{"norm_place": "pre", "init_std_qkv": 0.0518, "init_std_up": 0.0518}
Each number is 128 + 32 x the weight over its row's rms, rounded and kept within 0 to 255. Layers, rows and columns count from 0. Numbers have three digits each. The size before them is the row's rms in percent of the matrix's.

# layer 3 MLP up, 320x128, rms 0.132, rows 22-93, columns 0-63
089:169113134178129159164079193108118107176114118114178083106121116104087119170112136122094145090155122096116153102122102148139105163136186134157120143121125145106150151155043103082098177044153148
097:123094149181128125139174101098134052080166082105144201107134138103137073159135143090109128116142088092138099086126159109067110152099144152148129116127077106115156154087115145051142140114109163
107:120102071121160144103093147131132171181141169155046098171135148155061189127116145142104159149124092159164129100123094059160109085076130143120128044110121110080138169094160135158131074150164222
086:156154131124211155074156090143149207157130111132061131119163095065134128121138132143122152137124157100137146093123118098144166100197114153169080199110084115149127178124110149132144108090125140
114:131159154164147138078112115080155152124141084198094137125129146168129086144041101130110095117135178108157140093087111132093148148154190176113111119121103090103084123131094149137114123153185110
097:164130118096166134124153099123115217156165111136119090113101108071158148142165114153130124139073103165120088091163164054105205107156113131118121173122166114133146158171148125128159119118195169
096:124092148151096091146139158096119108140104122151151125132081100074079116115092119130141071110080145111171174158074219103203121165105111116157103132113072121107137118151104105143155114170128123
101:098132192097151140194147146177125183147142121105140142142206145178101117167121084177084147138132141135186167153118082192123149129145133070103123048098126113106111163083096113108167130123118077
090:174162123101099072162133103093149144146145097062105121068129148168097110069135106181117157115163124154181117124165114078084123125166161136127127146098161092110105104124147081122131117104107080
082:110101077115108121084123131101134047163183103114104168141079110081146147144157064127238144103100128116129143182104085132159153138158138117105060171052160124128126090133102173109082102120131135
100:095115135199139129082155130134158130074206139096098105127175150147122123122089101105154113175122109155194127127138123125117096113188164148124132074126110127179094109183112140132154075116175138
091:127085128122071112082120132152108094126126085090123158109131085171106128043153129114146133163045157090123147168114122107111178110118119105165150145094146119151152104142173117077137173184102186
103:143106122115137130137148173142096082132053130197120075160115131115166156087167127116093120141141193093119105092155151060132179143135118101166108196163146097106143133188148099137139128177180137
102:074091141189109125143127086125139145092135184134111083134149173092121195147137115109141107197122143152156125121088152093153160110123112143114063081138159115141182087075151221121159139149132110
084:143163128126099136142149141123107119103203210097088105100171111114154119145103071146133177140082118114103136075112202135098154109125130133189078165164133165156086081151117162125078165097054165
097:123110083101097110141124152108155126107134103121116077112122124185078078170144075127136146098124110140159091099156049185056135143110133183146146131153166139164156166088124109069144129135075124
096:083137081125139100138128124123169083076106086103161103139110133100185109117122143089157121146098128092139125123101194090042117128102095208160153150075148116089135150121149137029099139167149188
104:153135094133148090160097116096120120152113155145186100151078105094117125111115061165118143101064134156130126114121049139106133089168133134203135104157172108100039128137155159148149133117117096
091:089091156119190112140137116130162112191152082139136119088103133081112131122126098128068113114128124145165112057141094152153152108176124145170098155131163099147070148126135139136107085168101143
109:099116102139110104111052137140145146070121132124144169127146130133130129074137100109132166176173093071140163109146181165173150165126143111109155132122132129141222074176105080095140149128080170
090:184181097120153152101120163159152057102115103130130131137134129073123143134106169107141105110211168144168190133105108164115169110128130108071137176118162118084117119136165110157157129122109120
103:097179093187070139151104143114141131089076194171113104106114093182177133128110157115045195135188104078085103166162165133103159193113105110125171164111118119091185189153143106157159137125168119
107:144138177131144107165172139125141205187143182076104148159141139156059124126091109116166096172159168145139133113089117107204135061146163112114136080168136218174067173086191098136127114120115170
094:105154114135153117093099149131138131142090146125074099079151108072147082105115130050159179099144147152088128074168155121138160098200132118182119150095128163145124121069100182110137150105113150
103:120174079126180090159122111170158155110107099113157134125124159140160140164135156105128158075111101125094127122169126142060128157071135076159143104139124180156101108175117160083135164165082070
095:182114161115133039097155192107121127123124181164123127190122129180135132118115137134143147146106141139133146159130086140194142113172085149127162134124100076104203218095094059126161133139159141
097:144157157147109123110088153159129118143114162111111139121128065194094117200178105152113154121184163122137127191193167117186140157138096070095140147093130057080167167175086133157132117079138167
096:137149134174138110222123132152089165141116145099147167141170118097129161135089119125120108143096013101131131183160181166103145118128116155113171104110120118136154147133166144188127144103129145
101:138065113182133152089110180102129094069070059126185116101114081139133144179105128138129099106146093152118129170112197150121088143128104123132191140138192119139092149134143138104111110119070124
114:084164143112130128146083154160111107131158163136163082124091115177140129121121105098123120148083115096156173167105142143200113174092133132098130098082128147140200185144099153109151171162168112
102:108111173096122130125117113116145095111073134100147075117048131088108095128124083097135097117156107128149147097063071220115154114196140108125159133166136121172180081129107133077095157178146133
103:217195132178140075147156102101117083157117150106123097122168092122104133127133176177137131049089123141099096130100129147144166087105110158153169129117149090115163143110144134167171114171095162
109:101166177084147102119163117143100175105123138157127137117103087161057127148095141154128123125124134154141144194100142150177129115139129108139143159069138149158082134154125157145124164111129148
094:139106197091151127064201164145191140090113098113100083120080157120114131148161148104109178108164132096170109102119116106098208099093120125074137167124122102127112116163086136128158117145081133
096:124158167122131156174130162148146090091179109148147072127097084137098084116112121122088113174146168100091129140078202098113180128128115116151177122099165095186120129165067114113171119146126083
093:106073097119070090179129082064137119128104137078125134147148162099084132066125100139133083126097094077099132104097162150172145095100131171170147150131194148150118114080146123139144170071174135
102:158108074102135048127119204109104146144111216114116149131145083134112099139161097081157145141091174159116097107118160080169138133145170152110121106126121195103180163077112133119162090105172140
105:093139141142133097169098218147120091078099096084134153121102138105104072120110128120114129101052123108120148118124145107101096175131164154201146080155066117114144138151138108058166193086158079
103:178133205105119173124126107073157137162119084069108133131163105107104125130143138102152085135174127150163186105132127078094122150144157136141134140127086065170107128162155118125155114147101090
103:137044122113132162102159188163132126101159101138202141121123157162125135153139134146122128102126130138111116122089087171108121096166121132129153084175075112150105171118082149156103158094107119
095:123124153152088091074110072167088127123149114139131113092165142120129110155155094060130184163144192179125122117159133148152160089132153120103097120133146041083123133125135110147074124094077110
091:130129158097157164134135148106182162174146131130095054175156132072160142144127143142154075104082136201136125109081175128131121111165099107164106123115129162079122126117089137168147070204136071
096:118181124143218087056145195156139164123096126086139156129173138192176064131134130191125136058137072141125121088166145123101142110123128132207139071097087138104092101139151108156135120152143123
090:080115090145129088167129158148137156138110091104147120111129076064140143123138153098133183112122118136127200155150135175136176096163245140136098116109195110101103099125137125103149088150114132
097:127137168123085104126147175124083125072113102082112103147131138169154148148102091121152160087107099115114121171080149102118117133122131079126104159059087114159080099100092092131132140157050104
093:096087142090142120141126109104163109161169153093115141125119124132111089100166151110118056183115192143077079148072154068185084172117120124136120055128131131147158124095156139149078123154109135
097:128188136089139184173119133228159120096184068122113138150132127139161150113130156098176145120152137130153089190147111110155123145133148079136173153147142179104165119148120140138079186145140087
099:123216138129118132039146173169117127068113102119122071168140128147093167143085093147141109118170157150123128111140073192123121143157145084126125100127059149097153149099093139093081098105165121
091:110150105110088106169170158111115161144144136187179147128140124127119149078128075156151147162115128079131146085142095094134048101103172140095063118062150106096156041100100183100165114135116178
092:165115160129144152135138126178162078082129186120119152125135168140168106128112159156112194110121182108088116095193111116131093119109100099182156131182132071073115148154142194154099151200136135
102:161112058148121112100168089094130161141137153080175150124115121083127109124137110109141165100124095107118107128139109181116144087113148169106057140130145109142127129096136110120122130166140087
110:123106136087101151162084145074089073085058120142163125109125108071180138112098079149146163147145157065147115148069160149154091151153124147103094132124172123151137099120132197096062116118091135
092:136158091106086146121063094089094104113148144103092073154145089103076145167165095147130193121122067164159058135149106122049148121072133118159124075160118086176165163133145117219152064106145115
094:105128101093148147073070070085131148138089071088130110136122105107186152127097141155185115111146125097149128121130098138060132092098135076183079127131117119208127101148076154120065070130081137
090:099179066120184104092106156082157165134123136157155092151112143115140158171156129073170039096145181133101163087042077106175121140119109113111112091129068134149094137174155087165069146166159130
084:077086108110108172130153163126176133138150096168138130067094113181129114170175117113129153174091129161122115103127108076124136156193183116134102102172179124105132137119086137114176078113095095
103:197100134101166125134130090099129104126153098119109132163170076139131152109181186088156142132150139177137101097138093153088118100148117077147142160143180123181167160134122134120150077141115089
099:121130103171125165146152140105128100122129089121146107156078065190145109156113137176086112123135127097101113122092114147140191091182172168157114092156103158121077113121120159080153191149124110
109:127158164119169152113122124154153199160146122140151095070104137158079152180113146161095126147142188139102169095135166096208108146103143127159130104108064133091161176158108126149067107140117157
097:143149094087123089116110106125069137094105123151150139096085179095156123118162145106134106146119168147131105100140160155076175189184128126147196144116058099145105129140072147092169093148126064
107:147153108169187128119169105128097098111110130166166085102236115136149129114092112093100105161159108125107119094166151156222100104143117135092160135080114123118133140138144128103113110114140153
091:159063121132081113148148146091148126124153144175163124070163159094086190114134121070160110145128172100157133132123133116109109089209102080097071108111129125162154145118151121194097081092067126
102:137161127114206103085175135146103107107122128121136123113133104129139116171169132112139120134188173130169131130100131187078218186108168112142147138120123156154087142131057108110127179142143143
094:128085107086122107037160125078067073178086129153101176147149127137155116049103102155162156159132101136109082128087119079160155141188152146098100158094158112121086177115158116119129153134113158
102:144132107103117174153106129146146065123183141126093120181199124125127087098135157068133148174157183132101081158109100104063160086121156168155089149218112167126112193136066157155173124095138135
099:143181114193142173080086100114102133180149104140126183053103129133122134148092171094113126100096107147161136116148204064121150131086148162145075100104081055144166181124111106095097119122152098
102:106196123172129172187151129120133077109104128137071142127146123162128161135149104194129114167126163137088146076157167132106082158134155132120102184115166080115078127108086224101140126129190117
094:102158171087123083124101166160135068073147163178135137099075149149075133133117091152101136122071169111130108100103146140123113131161135163178136142195157183147164157070072109087131166127163138
105:097149122161105158084156098132129158117125122124138122114095135137139116160194075116122182096165104142136121103062158117136152183144143131171196073161127153128064128145157112076085136170166163
106:177114165083125165114118160107109139137090115138084123089139149142157124076159147125132107094173119101086152125119155101164092188107129083122186074100162173098153118151154056164147101129097099
093:173140144154083119165113151101094148100095095158157096113110122073196146134102119042132074113037103131104139113117200096162088142162166103119144158143135134063122098064177108118134109153176155
094:083074073105141127074110147156121130170126165176101126187132122074163099107128127138175177126091150126134171129133095114162129100105107131098135131108116154095118095098205094169151120118183164
# layer 3 MLP down (transposed), 320x128, rms 0.107, rows 22-92, columns 0-63
098:144123104141155139157034188149110145125137148105204122091144086097102124126147115092091166081091160175148084152149079129150097032130148129126134130142074118120190146140083107074097161112078096
096:136106158173139155152158136089140108087167122109121143055149158098115102173111171136144172143113094158102127093093151176105098104175164148106161160091119122108139182046099118046113167099126158
107:108138162106118104157139109169109070144087078159081110101127111090149099112144068208134134135086053138142152148085095082118128131108131174114112148175144130154186121101127100108079185119099100
096:112093161075185122131146101139083116134129156146116106088117184153124130114149156111125158084101083078169099085131171077175117116144103116162120165131089086100096105193126127079096068132133150
105:134111130114106136059081163128154088134137133135176127117142128113116110114153064161161132128116088124188140096071140116104133157171074109141122172112077136111210087114123080133160152140126129
099:100173105125124139194218084139110156097135056110138097137115149108116160151107162178071135113177100126138082166153085103135158147139108141140138127062118149111192128131121130099177138133130151
104:106105159120098100122078109072093147119178114134159192113107108036125132148129129123152092110123169094177114131095187088191140190112122124106126139156110171154109042161144083127153124097081083
107:124155186113152148134114128136126184113173138158154124126141164128095170173096115152129154155132132124104098138183091095131129075107174046158161114059055127130090111171131108172120135164129148
099:136145131144111084106074122148141199122104107160157167142020145132119098159128127175099135124137175154092139177159127153118152083152113148116180193081113104116106116092150148168129100149150139
093:145139136096172188128135149135188110184042140110176166189171123146134153125107082076143101146143071125149163175133154149158178154104116128059107124145159149167078107144136130169142142154136060
099:119081161139147143126120065045145153111105058160115145165166170098119121113148109143117103138137134166189114192177142158146154127138124107146156104106136145125096151203081152144168102153144082
098:134196139115063140110126129106105122094161098095106114143131112071178166084160091100087163070154125177104159121137135110100168117111128139086148135115099098155066135130150115125151139107155150
103:151116154107177102173143159133097131127103083110198107092114167137131126100164158081114134120178204121093123111103107132159056110163067116082053175139115089159109077153124108150144108173138125
103:100124161117158169123090125104182123091106165110102146073120059160149119081116150148126162052111101126120138161161142156158110175122147138119173201141131103052084209140097098127103088160118122
098:147145101110130164101162115077133100104139149148165176108130075157110110166118072184144143128113134130141137131088111176117157120073141083161170161158155177117060167158155081125084159122116093
102:085108133164107095116094102082156189097099128137154113098086106115218102143177146151129089108148120104062127098165173144138147096087156064147129160109079136168071118092146145145120106136115116
096:169157117081163165146088119078107109113151154127169106131150132186171141161172128146150161124137099057130151138159101111118126129130100097171170111182172104121131114147163149107161143104132063
095:131084131112122186078167134107156166121132094074068158113111196122147086146136116093132118122150142106114164172112167114109126185068138161082099150095131138141189066134134071124130125085184127
100:157104135161140179202120186057089082082164162122096140139184145162111095155158116139174130084172106086152167144029167111080108146118185101109145103151158109133096144129178148160085071141093034
103:149127128117073089117163143121107123127183139163111123090082092127140117074125167086108114139094069159076133189142142158138113148163128123180104080131151083190214139186146152121143140059135136
098:150118033137132096120165121174150130150136178139140126102166131095104103163091124153102139172169125153148134072088096147143093131198139113154150068105123126109114072172075178155123089125095159
098:103081072127109097101103149132124189132140099082094081131190178139127087139098107133118223094092172100164119167118136124155114114132101093146124165122060100137095123119110115151210156146147136
105:105121117114098138139072138144165166157182152070154174173170152112076122102166097109148071108137118086103109107112107073154106130084134127118184116149150163178034127073192098163168173104114177
096:119121094155143149091163161156091149080150118087157077117113111121051107162117146159144211076127140142133124116149139072102065133177178159149144101120108151112149163169105093116132102116118189
107:199143138104082138180177113113088169088214136162163161151083157074144148133071179152128127090092083109122117060106113109082130117114126093129189115174081118156117129116168095168137181066129147
094:169140158118117121080116074134143147104169142120111126095133130076155121147096109121165158095133102080174123182147142106156114126167127159099169035184118102147129118167172106131109151161180078
104:113177171169051181086154105154155178088146148115143150163109118134106145138113091143128125098139149172139144098194147119077147110156085094102132161032195122145172116127097101120131105122178098
094:066174158150108136147119129147143185146102086143109103119118164128157126112159108170153138145171172069155128132143117111198209182131073139161163164126136110141159147164063112134158152162185190
102:196144155128113144127059173098110121116150192047178129068155108150121142156099122085113162077145124112059092123135134086110091114108131094113125076076132111186162171149152095164107164179125123
107:127093114154161048154161145164114165170151157159095099160135119157057095111066094155127066089147164110132078117151144151132089156127130125147140158124133152142127121050111133137109158129163108
107:133086140129130190172094148174093080109123095144134079124104167145124120216085152132110135140116094092173193063111100181089134114196118111129214122154112110163142103146132129091101191119087192
099:142095103082129043171123154137178092137120137141122163120128136140085049139184153158110108206127141089147157142105092203151130126187105147105096152206143143096115094111099183115119164148054128
101:140173095176162189180141173149190150093093131172087124123117070147144118130183088146118130086174032132080098155131131094121143127133116144108150145146099104116134146170128115134130058100188115
109:099172131139131177129092114133149187132173110129135161141098137106129155110142147118146141083127099100116156170144129104154159139119135133141162082121179129215110141109148096127132105186146100
102:159135137157142106116118172151089064071116094111159150156062138122119144152102152162134082136199109090130153139162121044102135089104126137075095126159172127156068103166122102146096129103183135
095:088146114168149120201114121139153179117170116122125156118075064046117087143148168151102129158097140134164127151123182144129129159181095126135167152095087114159072099144140122090095139082119117
100:092134156101126076156151109124175143132132094144068041110062100119119200202098098149111171114161194190100137136108180121130137166105147110154144132147134135171066126078087137118103092164144100
093:142106131120094096200085083118120121155127112121099103137115115080126083136175108149117125163149082166129081125087131147167139131187102101103146151124149124090128115092147130187133139190108193
095:121113151131174147179145153129142097135194122053093200098139137078172157115084113102189066180123134164150123173086139151171140125126145087200169140086122114132152107118112133164108094147106109
105:129159104129126203115130222131110149132145133148166150090099158083120121164167107130111114095134098083096188191162110125119152124179131109109153036121144076092191159150119172117136156126133134
099:147091090116138146096115183099116106107151159154098170107124187127078119194086096126133138098143175143089139120150118189096133129159102118218172168107106142180118148115105129190116118156129112
097:080180114119137166119131121135125135141054065089134094104163061097104098124157143133153147109158138110208131121113160111123146146147148190162189157120113133105142126071154192180162161184101052
099:165130111160116157123168131119103149070133165086149125060133171200158122060084128104115077088088107127086092079113112147084124070114158122145159105078174121136133116183126101151104194160167116
093:141115106159145153101121136160155199113154123144207112120099088106077137140114059154179043123079120106155178071083141130114130153107148131178136125071130105105083147123061167165120164140135151
101:133116063178119105096091163103108189157099116112116135127057138131103112109148100127119146143099120090105088109116143109169123131090156084176190107090103135145101116097155077119111125189138079
102:148119132138148081119125079139138158161136119133099122176099107112116091120061096149101145188039131079095063121096157131092105093103116108138094113034124113161179107135129152131115104068099134
101:131097156133080135139158054139157168129150143174187116125206079139135133111165144098121077077110183157083145157141128140099136148097079086163091156104159126090128155112140097124126171105093143
099:146072147088176113114101066155122124116134089079193162137135108190140109098190135143160086087146053136148097155167164120089148088125141075112147102081147119111146097157116094137108112157178139
100:087168061114097165156190153097065147083134126160127117090134164113142086132142185124122044148095140127149127101126075137153089130100130207152071119188150086167117089125116153144165154136153155
099:136140151117167161166110094155140086106116162130129115106103188146044053104097137117120177134096114135103103133144160146126093155108143074134146063118059105097156119130127189099158112147112109
104:128093114149149074174093156131164162146155111118122145079120125066096144152106072125103068164150131159110145087126107122179162103132118152092075090111175183084173096105092110084194080069155098
108:142136108120125137156103136085101143163098099155101171187091104125157170149114077131098121199156018127175171077159098142088097126141121135182055135152146091098113118143144128118152112149100074
099:088205140082069122072197171063070102142160082084145106148159107087168103134147131090139149138134115152102186187144142128121196163114140139156131107105139149147131125123150094145154152112165157
103:036100065097149152127109108124104091133147177061152096083184134164169189140145074163148120116212119160158134144157145110103110082111161109167088139101075174127124127085124120164117037149121122
095:123087115168152121140130092152116097116132134131144098107105106115098148193099118122178048151160161085127119179063106145103175127108101193186122108146128157122077137173163087097134143123190080
093:134133167100097135123141128131124114168193166138112079103090111168178134169136090135136129134092112138170107103071161114112118188133159163119111069155135097133169127128116204112136083161106093
101:108156127131062095176144185109146102116156147151146098148135141161142170148098047134136170139075150144086168134101127136120098191162170213102134117095126120131095104137123094137076194131092161
092:172156107101142146136113122103163097118152115139110086130123180109088132128125124105201067106153081153159159112129074145074134143152169152104167084125116087077164184123063067115085120154091099
099:194200133087095144146110131072107189187074133112079093172086139186108099130142102126082136091159135141147119113131088111089127123162068189119139145135117130137148114142115148082179120063094182
103:126141165114109127103137113174085095079176156149145094119158110149141167075154142180124080035122167118201104147130095124161156128122126146141121094146164129138094128139162115109086168124083122
102:128141122103094132139122079201098132122104143096130155121151109079127079129182133076165146134091115098104169134110136146126087194126137103089132097178064124144067085113164121136190164140125122
107:070129115144129122106199137092165187151077122193127084164116128142084188057087115123179163106074136068127141131125122101076124090092119102127079127133052111134129128124127088135136138064136090
114:159155160080126108120112140096109193099097123109103137074147102101088103197163112134101118112177099079106105098137177102080068162080158083146152126114125149148097128089098129138116176168135102
099:138145112105125195042116169155160063127140147096210161164143149116123088108072062109127138105142121123166120127084093059170115078174124169149101103118133097090135095082101194086132125171113130
106:163150079094185131149154138071135183093171158136159115137141084117100161112178160136157172059134159095140146182156137179108081113135098064120162135119150113078116146195156106074103107152097165
094:156100143085158077116107139122085179074174159110119086067128167125105121080154138161103120068106112115070096165090087084141151123104147190121143130061161178134071131099149186126148117123120145
092:150203108163106101146097167085091148121118104105171183154152132157127193089096084116086156135125144144116143065207103085141133166170122125187092113116087147137134150113154101102142119087105188
097:112166176135103193132116100084060143200170164139112174176127125131187108121144180159124120093161124142136151132078092122104184124129185178142154097146093062116074131119137156107162067100123102
099:144119148144107134112144174008135144083114127101116106142116179107155115096127143175141063111078115142159159098092149181061142079104132170186155112113188142111122089175120210076087132153126151
088:090113104147099072110105124091115128205148141162158182118139125138109171150091069155084117135115146101135147075135131139155141156181166187118100150137114081110178126149064156136165149116120115
101:158152108117104110086125060105058091145145144078147161095118100157109124119082106130061148122065176104131126081125131136128128095123113116138123072133115116120125101161159154152073131139152102
# layer 3 MLP gate, 320x128, rms 0.135, rows 23-93, columns 0-63
099:126118124094106137135138152173130103121139122148114078152148153130101122130097147155222108088091184077136117087139185114069141082111128170171102099109130139186081124190126139154099179150159121
102:131110132138173070170114106129123040197169119152057124170160143108097111107148101127126106191116093124114162124102150146148174167155120152105130148131107154132160156126132148154201106176131101
098:079076171112108144182092095089094120120109117118157083159126095137138159129152135188227140077133118124147087144116177102157122119114136092122197062159107111144121114110099135162116164165087132
116:129159104206175112111142095167153116154158176153081133119102094183154085108104107118103105090123158083146120096198144095137129159134162162169156100126126093071127123128116176132126079179066145
087:141140113114188165142166136158128080104131144088127095108141074139139106137081185163092096069210125088147159127166077176118085160070139174142131138110111105131149145118102151140128113121127078
091:097117128137135135154147106156118135135146143086111123088153135208160146155161129145102194107157039136109107142146070120186050073133087175035145087115169081133179110109103138104108041102142139
097:193139152111139112142154119094076093145056184036140103109117112119206129142170155145151120087099123152085090098121148059186090139114185158035073080100166123150103085127140092124113074141133146
092:093131093103102098147112099100141094123124156025129187121120113165134104098172158164154162162163177107124130116082064152086127163110099094146112112130086098120170143145112136104131139117157103
095:071139076122079143106068093092125098092194136115068131152092118120106081143155120145190163092133153099067126158116048078184173101150170108136091163124165092151120130087062145149156078125129121
100:141167112123177164080106113131166173132137174189095171100160158098130152154147092099149098192195155183129079148088124082125121151135117119135138135125065139187143140136140164086141137160174171
102:106128121156089129114081153158130129106109101117113169102113101178089115064133143098161137127098147136138130131148133107131101117135114039156091138134160132151162075126118109051127166134114075
109:119108107073159176134163169131139176168112150099136131120149096148119120116155173105102106139124102127079103126115086119157128209085093139108073052146073088141148156129117149098131106120093094
094:157168099163106115141130133140108113113125121167135143156061121142103158125161165082159167129110097197140108107159104138172082152143127119138135099147131092151102145179068177089114164139115078
091:156126139157145109139143135123130162126170146156068120114177080174136135196146059090158160137061094130107167100151101132162105094171116171195086086127124134132157090172119095137139139077098183
100:133141031148110134077102163097132172149094132062127094106086168185117125154158136154102120087161154146102122074196062103165138115089153087154083153090139114122156082166115112087082100101119085
105:128118162176113157159150142165075169119117139077118128081141116107125132086077105148130126143166095139110092106108132144098099118103126156076087133142132173143138085105134126142078156116104173
087:136094113111136116114120144116101157205151154098063181126099154140142093118084123097109110090148084101136107071115124094088141098110109133181082101160195101114185124154106105184103152156188099
102:120149157136102135122099151149101119150155122097118177113144117159199103122081130095081168112168086148114140139158148080119115129166168130175141209153142117082149101146136090135101061077100114
091:135103123164119142139132117153104090088143089079097164198141107146187106173153125151134149138101095088135110107155120089078172167126099082125181110102164062112103102193175105129191118091098140
097:077108109082069134133118071115113152059199100153075157144117103210116085148126167103140157139101154110102104131089133156143104151047075111127113093088074134131163165142109116140155115164132117
104:140108127079181075115163095096146113119130134178125174145110144134110128060165120127186046072119081211161060129094178125154100103106186107123108078147166148183129111145126155122137188136121143
099:093149134114111163097066128140113117135162141106087144124133127184155098133133154088113121104141184121102134126125146103206122185136145132042088199180095100090118147179101154129071153060096156
097:089140127092160129103184125120120160118178122130090109117099133107115087198140138131126104142108103086148130104142093140133114205076146176057142040124139168133196122102112092112087106138178157
103:095149102162073182120129150182189152120151107169149160112137136102132170112103173164159125175143096110152106162176140121108122063151092108130136131157100138100074137172108171102182126083115207
094:104123186148154168084093174141157162173092109086173098080112136140155133121150097163132187091065115084071138104185120144142109171128137158195133098117081140116108048124122151129108147139072193
095:181162139125138169137109131098121113139130132129111082165171105147132104144128049142092119138097138076097058136165088152120109169095074177116173055163105193092118126154149154120173076083123147
088:207133147128162119153143160137125112103124158092161091161169140116144133080101068136105097057070129133139102142122189098083085173102183158150153078126164141106179137128095140163132144110130090
108:098118164142115111123123070124150169140125081144111111132142120085102114112114113132116131136108113129163111144089127154146115126110192134146141167161113123132068076114127160092127122082180165
107:139072136107204166063129172166151158116128210185106146104096143124106089104132097065093138135099205081104091109193163178137123122143121161146107111148111146196133113160150145120134123128179147
104:124120103117074116128167062150127123127195170173083214125152150127121109117117194143080111167155077121158092140190150134142118129067105146135130141102107120146080089120124124180189113077093107
095:156135151126150104090103098155127167111094126146113161119080116105110130108178183147184157162166109130200101089154127149185126147165106149173096096084105069146156138159103136109118114158073170
106:082161133074132131139198122153134159137142161159100147107118147136105135132112129126092126120134102146165189124160184152114116120191136132166123147093134129188114119151191176100120162105140113
104:137132149073139120102167145132132085111097137155110067105104121134148172144152115093140129162185124084159090141078115210154120116127122178049142160194088146100152102141107195161131124099135185
092:116160184138108126166126144139154118100106117084154066132165126120183164095124111147088126168043130122119140170150109146134105129070152066126159097132078061128197105159162114178126077176143110
085:111134083156112154148137195136092169111121153163100114141127161190069072164107130183102146074116135124168087113098088086101135072111152098104176103104131152139117092092154133140045138143122128
096:147121165133125143148090116153149099117132180145150121147185088103151113171140107085082131206101145140129116148067214083111099180149123161132093154144098098115168135131161093135142106126116141
107:071099145070144105124120134131142183125118170126076104117130192090148128103127136167091160098114117120177107149142167084119132148166141179094154123114135199102080130083109132168058124134133108
096:131129163110149103169120140148141141147140186115134171110133152084141142071138110083093149121055141115085071113145126104116092122115148089098074138132127171102117145161173136120104113164121114
104:179095142159119096151160165193092131141143129112084093134150142151140081164150120053114169103163169129043132127054151141155172105111114085148092105127139181088159142184189122144182161099146152
095:040107102137131138114094111131100228131152158139179147156146092141110106064168148099126132148120142123104113135150168117182132106087140153110092138165125150122128120119176143109134105094178173
089:092140084128100155136161156163136154100132127119098166090122121082121121058136172095174163101142092108145101129145093069160098100175068119097151213130096106125161132146179116096168193025129113
103:118112135150206115095130118145086134111085126100164123102113170104161136153108130141089080076146079109043132074158166123171118079162120123120154089126062154117136131166142163157120110129142171
094:101082118161070073129137107107082082088137079150114126083141113095128118070134158100146163159182078103102129154130132187198140114124168116089095119155139105129168067123177104085127111123108150
103:148119156117141136145106164152080089135126119091113112122152159161201167130078123135109096101147181116104121163087114154114098149162126163106111169098143109117089113095142147155154147115088157
118:163085076139155111086109108091144109108111139113123090123102061118151075172106096114138157191117057112090104097139124208168101097155158183093092119064118130151147123131120136122117138121146108
096:212160173115117112126137127060116114159102049105138094111150094110111111159169156107156095053100122126131109162143192137116089134115111109131056140101108123127123089114080076131061131097127175
099:115119161033081142065122108159179149053144190157096148180162140156122148093127146144164157082178112107079079074113110128158119074152099114126142098110115169156142141114100036094158088078145086
097:102149096080214142059088095151115102170180183113153158167098074120090145163159137183161182151097098144152127132190087130128148114125163098156165121165099185158125165115163094159117125125181122
098:120117086129173118215147229149109188144129116142121119132135126126134100107120119141159099151097106157146058151099123119138100131139134081151099117075094160126140131098157126124173108104101125
102:131120082044077118128088094136118056095091093039154160166180167126161112110124126145065173105119127141112092148130117120093091076167156129116151119190088096151063115164134123127119143109111100
112:122176157140115128133154133143142120108186163066136115117153170103098120143138195097199127026112177128111167114101153095126128184199155089192100098175138135178111175107109169119132128144165175
101:162121098090125132107128080091085148153148166124132106143109098098140117191151084153179153113145077142117100142105121136093133143045108086134097035178081093126137174121125096174184135117181140
102:136116172106090131201182173109166137138109111140126135145186154169126096110086103144137177139074113095090104137086161158174073156148117116108122170104147116084142101116183115166161146131143165
098:155121074135109128132163106120183162227154107101122110152145142146123116144192138093143143118043123122166089098137150164131060134171118135144128108154114129143099099148090174205123101107123140
086:150145135152082074127078156100108183093144192103090124156164163095161142136123158171113094132127155133137125145126128146131161115130100150084147147155073161147125147125198181193096125206104221
090:126108147148128114192075141186099132133200153146098184145122139140128109117116147161124139112160121163061134128158154154207137153145095169176152119061111140098166120089117110104138143059130120
097:109164101107103115137096099094150162094127137148170108142124123118137153136155154146117174087133117146113099079083101133095129127121109076190140117147101172152066088144120149133124131088133198
105:162134102175204148128184179129107035125152065136149182137092094127110165124148138160101130114132086165127113087120149106174108144175110138105123096067106173056097124162078086118093099092149148
096:115162101133146128097103116122092124103085143204111161076108126096194083103208089076138122154145117114113144145127171146101142096134158115154158143102090110094146116144187179101159142161129140
116:122153094089130078140133090183135163106178185129140166124124144158141137127139139156121157146127091167160154109132118085131120134078081123190112125139114096058160129147152104113183145151110125
101:125170081147139151112125128150144097161110140098117102102125110143164097203122173203118163119127137160179065105128117141051108156082236133149180131162137117144122134118123137066190091131150099
090:097118122112161153159078101183136110060146162150085163150131070161159109150109098137139167141084162136061119142134128135133113160141070155098120200165092153179098135078151099148105102090069175
095:070169129164159113132161128156163131137132179173116098093155124105137127161157134113089097117109175180111158158171167146144119104139107094095127147167151156144120136162126119161171061141109146
101:196148191153073147117123167147082108145126147124092126155131165189167094130092125135109209143149139092091041126118121101153125105133092174146097138152161095114136139213108085243101080141143151
102:071110054067101120138096126144132158144100110180181116120150147101130099157104124163118123190119150148111133092186159116132130131172054151166117127172079155123136155162146124156100157107080070
090:076192169122213170144113122144140129088168118128145075148084132105169116194182163184118067122115126137112145156151157133124098136102138106111126084093106127118096139120109119075133061176145085
095:161179099127110100049121113143113179169073142172209145107129178144145153102082095145104134121087127129088127150112158176111143081161140143162091128107117140115134075091164172143148153154130194
101:132153161152117180103111126190175157118142151125112178168112226144128110156147131184125158127201113113105130109134113130131115156122159113158152092151071150158136130159154149124085107134176146
101:171180152125091148134081159142053116077110155154118182065122150137136107116109170097162150140137104170075168084147107142125111110122138151100128094123144120092142188164126136135106130135162074
103:146107072165168123091112158177067131183152152111062150084156203143127137128171096169133215114167192134154120133148078132101148134109130166137083141178129145117168112171129161113090132082146152
097:193141211144116120140150113096162098126102100098092122105152095166185099170085123139134124067094093155127094155178143084185119165142127115110094153112112047099151096108098045133131123110140166